Weights of a small transformer language model: 2 heads of 96.
Each number is 128 + 24 x the weight over its row's rms, rounded and kept within 0 to 255. Layers, rows and columns count from 0. Numbers have three digits each. The size before them is the row's rms in percent of the matrix's.

# layer 3 MLP down, 192x512, rms 0.385, rows 100-191, columns 128-191
093:115139102135134119111105102095136097134104139116126135121109142149121143180110113111199140166151119134133063072127117100077136094122175094149112104108129080149129125084129089147138150130129128
100:130150155085137124130129140104138105125118119081125157134121144160135080113147119140121104089102171132157154116176083138113137161133116178166105140096067127131125149140069118155160166140141115
100:117071108089130117106085077137140118166122145083108100104109116103119127100140134161142132135107141116104103108104143108087170114092133133091093123162113105077125124123108148164109082093159116
098:117133131076119123110161125128103142095118159131099131151149147134155088113115153111118143140110195133133144158134170143120104115116113165129122149149122142127121139070127069117122120137172137
097:163110106088150144153173151122131154085130140091175112159138097126145150130116097076156156135134188143149113119138116153128114105154141144114159144153146125112128122093143072083126082168163148
098:079148113118103123140117101093121102130174120127161096127138126132124156148126163083131114155134108109156166147088156130140138132120165126119103110095114135143086134184083129129114140108120077
093:137127117144140197086116101128129124097095163110090143092156142121113190111063120123099146134133137101127139143131102121131096142101147141084112141135126116092121133142131100159131137138148109
105:107155092108143071124172153129137147090086128094163078111147133118099106135113132146140127141117138142154152171120107156107142120146096134154129129191154106147130085151090124134123123189135167
101:078123101116102151109125147141109181116136146114128136111135179124122114112129114092117140149155146120121182135148082096114121109127136123106142132149116139151146111123166167136112118130180110
112:129109118144181140170130053172111142111116121130103122124152162103130106160122109106112137093136077131114146122139099127145129128107198151122126123136151128102120125135128135117150140105126114
094:066099135154116118095081107164118142144159090145079097108153148098102142127106134140128163178176143109127110166135083165144157125107191147126143094081133094095087086160138133108173087111170137
110:102118091088153174130114097162099146134126147118131171127143100146086186165147128098131149114130124104150111138122153147130149140136130166121183176129150118149133142106142152119107138133113155
098:133141133163159118111090116128150095106115121121102104145126113166133156151095100098117114133099152206170140135135113089129114122143147133167123138144131111108135110175133113128178136181085111
105:119119148137138119172139170115175128116121121137106159133183142124102075131136132164106138161201131139101146105162144106145122138134115164128108131120131067154109107122131132134102076132136119
099:142155139131114135118165121136106154146145138124139125092141114147133118126125157077154159095129123117147123139097171128133145118152124133166110126126107166148159138089137110143117131140134156
095:091131139161148147169139159121102095139124115122133135163098136133148140094113130096161119130153116161111123090121143153133083118137144143147099130136077098164124111116152144125110142127152112
103:112147082163077111169106123084167085132139109137121116118099082125156120111070128156118129093114161135090137137181147140103161153164113136129174108150106131126149115148123145143149147120129120
103:115150148130143118080126169081170115112140130142136132072133112136124095158158164162140125117112171126133109142135173144145104165118111100112112125074143122119149164108161177137115202102126130
106:096101149080147144119138110100146119155153143121185170191165170123087108100109148137112115134112126117071107143132135151128098104131127148151139144115139114118093154154141108104106151197138138
106:128099146130076102125122181126135096123143144131118150100121146086160124099109165120126118148122151133113148073156106146132149110148110105114127105129118104104145153112169096154112124138111105
098:124130104127144117127141085172120157103159133132082126115132130148179160122102121128156098137120149118117103102149110108128140134137095162138113151131096147148122153155091163134114154124140145
102:117101126118148154101142127154136160139061132100129157129141143122110134154147097133187120114152128142103116127113110085124130122119145167112120176132120179058147120117171085121114148149152131
101:118068120144148142142119132167078154132086121119121103118130132164130140179128151119111111127185108136161103114094092156137131100118124127153166115106110103128138108130078123136033104155143107
100:139177147122123100163135115109122145098121139126130143109147134168170154115159106107122152139149132076149107115091134116119145166145112096094173167128148131120099116087121131134105133123122125
096:133105127102091112079143119144123094139144152154147132108135092151142108115156142152097108142142158156139163112109113135136109149145142079113131128166137106099100150164114148110169111140111095
091:113129136131152107104144115139128128078120137122143135113140106092110169112139108168147109080128159155130098128116152072129150125136112159129140152162120109111126115119140105136134137163134163
098:112130092136122133117139101133102151082109128116121106123128157079137132150139116102114125120145083179174130124115110124102129122171114129094099144173113113122155117189076099134127110158148143
097:119146128171116108122155123153101100087111088138132139130154104120158130112097126126079118134148092204147141162187131165113139126143152137110124112108100146106104166143125136157132142137118147
101:092138125133117134123111162086118133113084115117133116102177121141151160127093137109158168104121127108108160121141172176145110169129109128149180146140144153122115147110100129119096114126119141
099:126076162124136133116119109156131161158145091178160154181122097105115129143135113138075117076159125176140161174100139098145169149130139167133122130114142131096116103107125097111112091157120128
100:134121196138102144110108102126120117093136085116141178166113102107132122150094084138176114166150088154131130098132159127119105104117125090094154151131142129114140128105142157156117152152083112
097:132143122129140147116137099137124140177138121157083169150125110127150109127156155115119084141133160126161143091121153161107120169125139122125093108127153123123127140089100084109139136109130163
098:115106172151136150153171133131138145153137167165177147132127143152119125121102086121161177147148122126136137106146135150154169121098105168150142155118172147132105112154119155117087132100114143
099:136134136131076092078108154124105133077139148096100101119101115143130116098146114152150132118120151143148101134151151070133136102155090122098135092144106120128124163132171138146124156101149150
101:134147128121144150119126156162128114119148158176142121153128153133149123154106085134070116122167158102177121142120130118123103118145116154135141099135144134121160119105137085119164064105133139
104:093142122141113145133119129182093113098124171095117109139126153134110103135166130155117153190128122105163080123093109147143125103143113140170100119112145149103110166144127114128097128143112147
103:096138111136113154165156113146125102163137097150114153141116110125124104126076137089134132182129126146135115127153135112146134116131172092125094132076088136119127131110116147169146134161140136
094:098143096128168099112144130103153105097149126127147136103122134096115073101111116121123107118124127106111117146085134143120155118116124172134134130163184114119146112136138116105137132133088145
102:149151167119122132120074127166153138142135135135147126105165097097161091094108097137129118153129135127140146095101140125112132109131125105128103110135104122118132136093130135175120142123132157
105:067098099122111173138117100102100095118099090121182107139174181089108138109145130114128138077098145162097137145126128110175138095089138177125104139149197065149097126171089106134102122093090138
098:112094130125122109124152141183074154182137096118103120090139109124117140153136116100082192132153129188130103137092131150140102136134132121097105161161104108152122109100114090060150129158158081
099:111113132135128104115128077135153163101128147136106118101083106136132135151145132111134154184135140145117135120159118089116092148134130145091136112130117129141127123162154134123149107175150096
098:082094168111140153140141127133116156144129163130147131097085135139084127137095155112128141125141143102128076076117110103152107123090159119159163128129155121137149092108111101116129158114106133
099:120163139120160144115137056138105136104143120113118155159136062108137122133110145094117105115106150140117116129151116126123110143128138121120145128148120095105153113086111152099122125116118138
101:144113097095152113139144145144085134120143147088112139172128121095128122088104111132118138122072113158107132096127152145149078155126172106136093124137151131103110131117124131085123119128097123
101:137094096150084098155096111085129172097082157128103170148106140159137143113114115128140102126122141131112141155113132172099125124092160149129129124147112102114168085120126157135158142165144106
097:131114129109149086091141131137146144093132157122126103121138117133107106163155122137097113117123083136128174134162114176113166132090121063106139161165099094104121127135153130139142119121152134
102:143147123137114146118107129114139132099168125130166113129160127141159190083116100132098144192127127107094157130127166103124159124188134126157139106134098100168103173105153146106127071111091137
104:113108115104119175134116142143126125137151110138099125149132125083163114107078097116145122124137141157107138070144138117150155112141167084110102167142104115120088157116111118110172104085098124
099:121112123136114095117138145135100102146138131151097091142179104120120106098160133115136125136098133100175120148126119091160111143127095123129122110110131168170119122121152127148127123128129135
100:137114151151146137119141095094129157105180169115130139173118095127122141134119114111130113113104141136128101137121126150123146131135090144092078099161108107125135132112137150096130140126147110
108:126153131131064131152081095124147168098111118145142124113122105138123165161133124103132163172133159122151110139123174116144147084113131115113122135149120108137178175115143134139122084118140101
108:160112157151100102110137160152128102070097059124115132114119090140126142127118134147091102133140121121104110153120167171096135146099128144136138095082080103114147155103137128137138102191087136
099:137139149130133083075150115115126156110138086104123169112162120116157091118110127120152139139116112116153088105126147114116124131122124142146152101158123112125121084206151137112113136079132135
093:091106127120106106125100146161094111133128154170128205090154130101135102168126117112144149120170135124140093108098134114104151104125140135126149138103137103108102130165115133134152102101073162
098:153106130149114128119132124141143117158056154131153131119129097124109108113142158094141151142109152148127174151136149149126117131121112087160086157148146125148107121092107136119105156132144140
096:119158109134127124129124163130128076124118116139077136123118152181135137096166101088131109093162098124123143163141127112086084122147105142134184167134124158114122137114136160121107135135141136
098:110111132119094134088082138082126115124168153104128121117095163130151156140141165147123140183095104143126121155122137144096126125124110140170124104128101101112161142113141146133102155094102116
100:108107126092125135098133136131119129161129133205115153146113102119113122120100109116119137113125096132130129145083146124115105125122151139160117149157134095121122111099116152146113122114126134
094:144103135145172161140164137121098151092127154143124101100138164153120128158140120174104129131102070126123125092133101151160134114104146145121110121116139103111152100162109109163138147148128122
101:093108126145099114141117138121138124145129141137153123139143093081145129132113148142191152117148095143089174154079106143118130057136102140115124120131109131153140143080161114170106140126128098
103:138129147123116124097135074146102107112134124130128081152152134163117124125107109113111137093170131153110104100177116102129100091139156128141132117138172105107104130103081152100125120125130106
099:135159140105183131113088116079152128078111117103135163155099133157097115157143182164132167116091125146141163138109158122134120090116067138126138115122142113129177120154120107121108115157135148
105:110171087106120115163120123157127175099124134112129139110131169154168142116156094143158184187093103117119154121147117111121116123107117114183135151145098112165124075135150145133107110118135163
104:126114126157105127143153153140130088159149150086152144176152173089122096115133190136125165117136123161097131131127143140116093105152122101121129154149149155175113092110113135143107136158106149
098:161085137149118151123156132107112135139084125124139074157131145129123117124112169111123114144108130142134153124136163148132150113149146140108150136109117148164096145181117145162090107155150130
105:165129096156097091125138124114127167144144144100114113128102120132101143120090128146115116144164100127128129135097122122111162146184140161188103147166094119087147134159155109131118157068133145
099:095116097114150140105100097161130128107152145102051120130092146100104143149148136097153112151133155144153137090095115153154149088116140139148115120135196134067098138183090100115155128111130118
092:074089132132108143101107137091122123147102150064137111135086147126131130133132144162144134100107143151156177106083105117120119106168161123111127118115107144080161099131123154119123132137118138
097:187141190149160123116123125108114124126136160198143133162112151157190106110120137128109147139189127088154121111133106118147127136146118141133111140185124133151147110148131143077119136139141098
093:131104150146090110070121123092130120137095153106126098145139084139160134134142121121164129145116159135127129149145126129133170125125115107109094119099103119109151149153127098137084192144148118
102:103126166170130145147191101121107113198133146115121114151103123118126160130132133160110084111095109170123120124161129103169114126110154115148126114139101133127125125127129122127136178142103127
097:112146116100110143121158141109084111145128119138138150091114171110127147098127119111146195125152128107128134175138122126141133144123137129114092148154132137184128139132133108134175113117122113
100:174160152122128169125144172127103162139069131160160141135133094137147130156130109153158136101146120149104099137104106103170129103164125105092105148124124152154164089125102151138098121139165142
095:112133099164153130100087126167113145127130114086129090135141152157107098141142115122119118113110124120122105092124127109127121127110093080072121118123088139109112118118104161103122109127113114
097:131183158103150102129142109082121112113099127116148093135144134142121148120135100134117144169119154133109141148160168147168140093103163118108091109134148131105143069140134137107132110103123118
096:149111120129144080152113109115104147165158134175133163133127122098102145132085091117112131140146181125133160113121126153142140157128141129132105204146094090113125130118128161130095106134122095
102:123126138135143140129147131118132134113150135120093116110151113123099163079170115128117083125146138134111112091111118134113092131158139146119122149136118142133121164136124144099147133107128102
101:120123129137169179131117105113145156118107163078091075124131151142131130155126125100125125123129086117106172121118137140133150103148110162112127149142156167111137092112147143132112109070130092
100:126132176121170147128133135166143066131116167145094092119117114147115136130133194141086119129090179144141132128130110122150084140083130124128085088090130133117119135156146112105110136136151107
102:170132140125103092164117165154135111122118115110114171093131130124156136134191138109087145118155143138169156136107130122115125106143166094135132146147167137139129105144187080116116144143104116
103:151169138160105115170117187117140131153120144116122103161140107143141106117085146137135120148091113143137140097145091147142130121154152120120071133118095168139130114130137094133118122083115136
099:110173123140156145152138155138118156113141120158143116084173123130128064128142123136114133108114092155155118116132106155129120162160154144168112157122150167102124126155130108137148141104138105
112:172073104143135122095126092146109119149152123123158100141144127125137127133121143088078109100144136162117090162149099135117117108148086152128123141137135103129141110148156124089119102128143108
107:127131159127144146163127087124099119169113118108109126150140168122168176121129100114144135109143106108080131158111145135110167099139158115110092152126113159152172117102128149104119140168140143
096:160159119178082110103119133127140130070170143145155136115090122130106123112130183123118141161142146102118126135201126091100134136077089102122155116130113125120104134115167131137166110107154105
099:107109063159170156130124093139187092085139093149133119062084122130102160163137136118143112126136098125139115126089157121102121111114090135164108104135154139151094113078103087116114135090134146
100:120092121126119144125109103103127184127100112128130111105145146116139103140147107132095155114105117150099153126078138130126130146117158143134126106110103156120117136100121124186118185103126129
095:141110106100139133101154140156127131082097098128159123114159112145127123096104098066106117091146130132101103129103091105174116156122140117141143165132123111088122119158127115113122130129092127
105:154119113131123153089128122149132145143126121098128159097116158104103124119143091096189134166089097131120150163119106147112121131110123118136142097141101144117126116126188134129127130114144123
100:148128118124152128090136135130115125119099143115188121181135152132099106121122121124169143144121160147088099148105102083143122096093173083162101107100145134148167111119110138133092145149142139
099:118132144111145119087118129134134132106125103117123136137130125114108117145136141120126149098098141171169147110137162120115132150125145114090092113123157104128123119123133056116131144112100140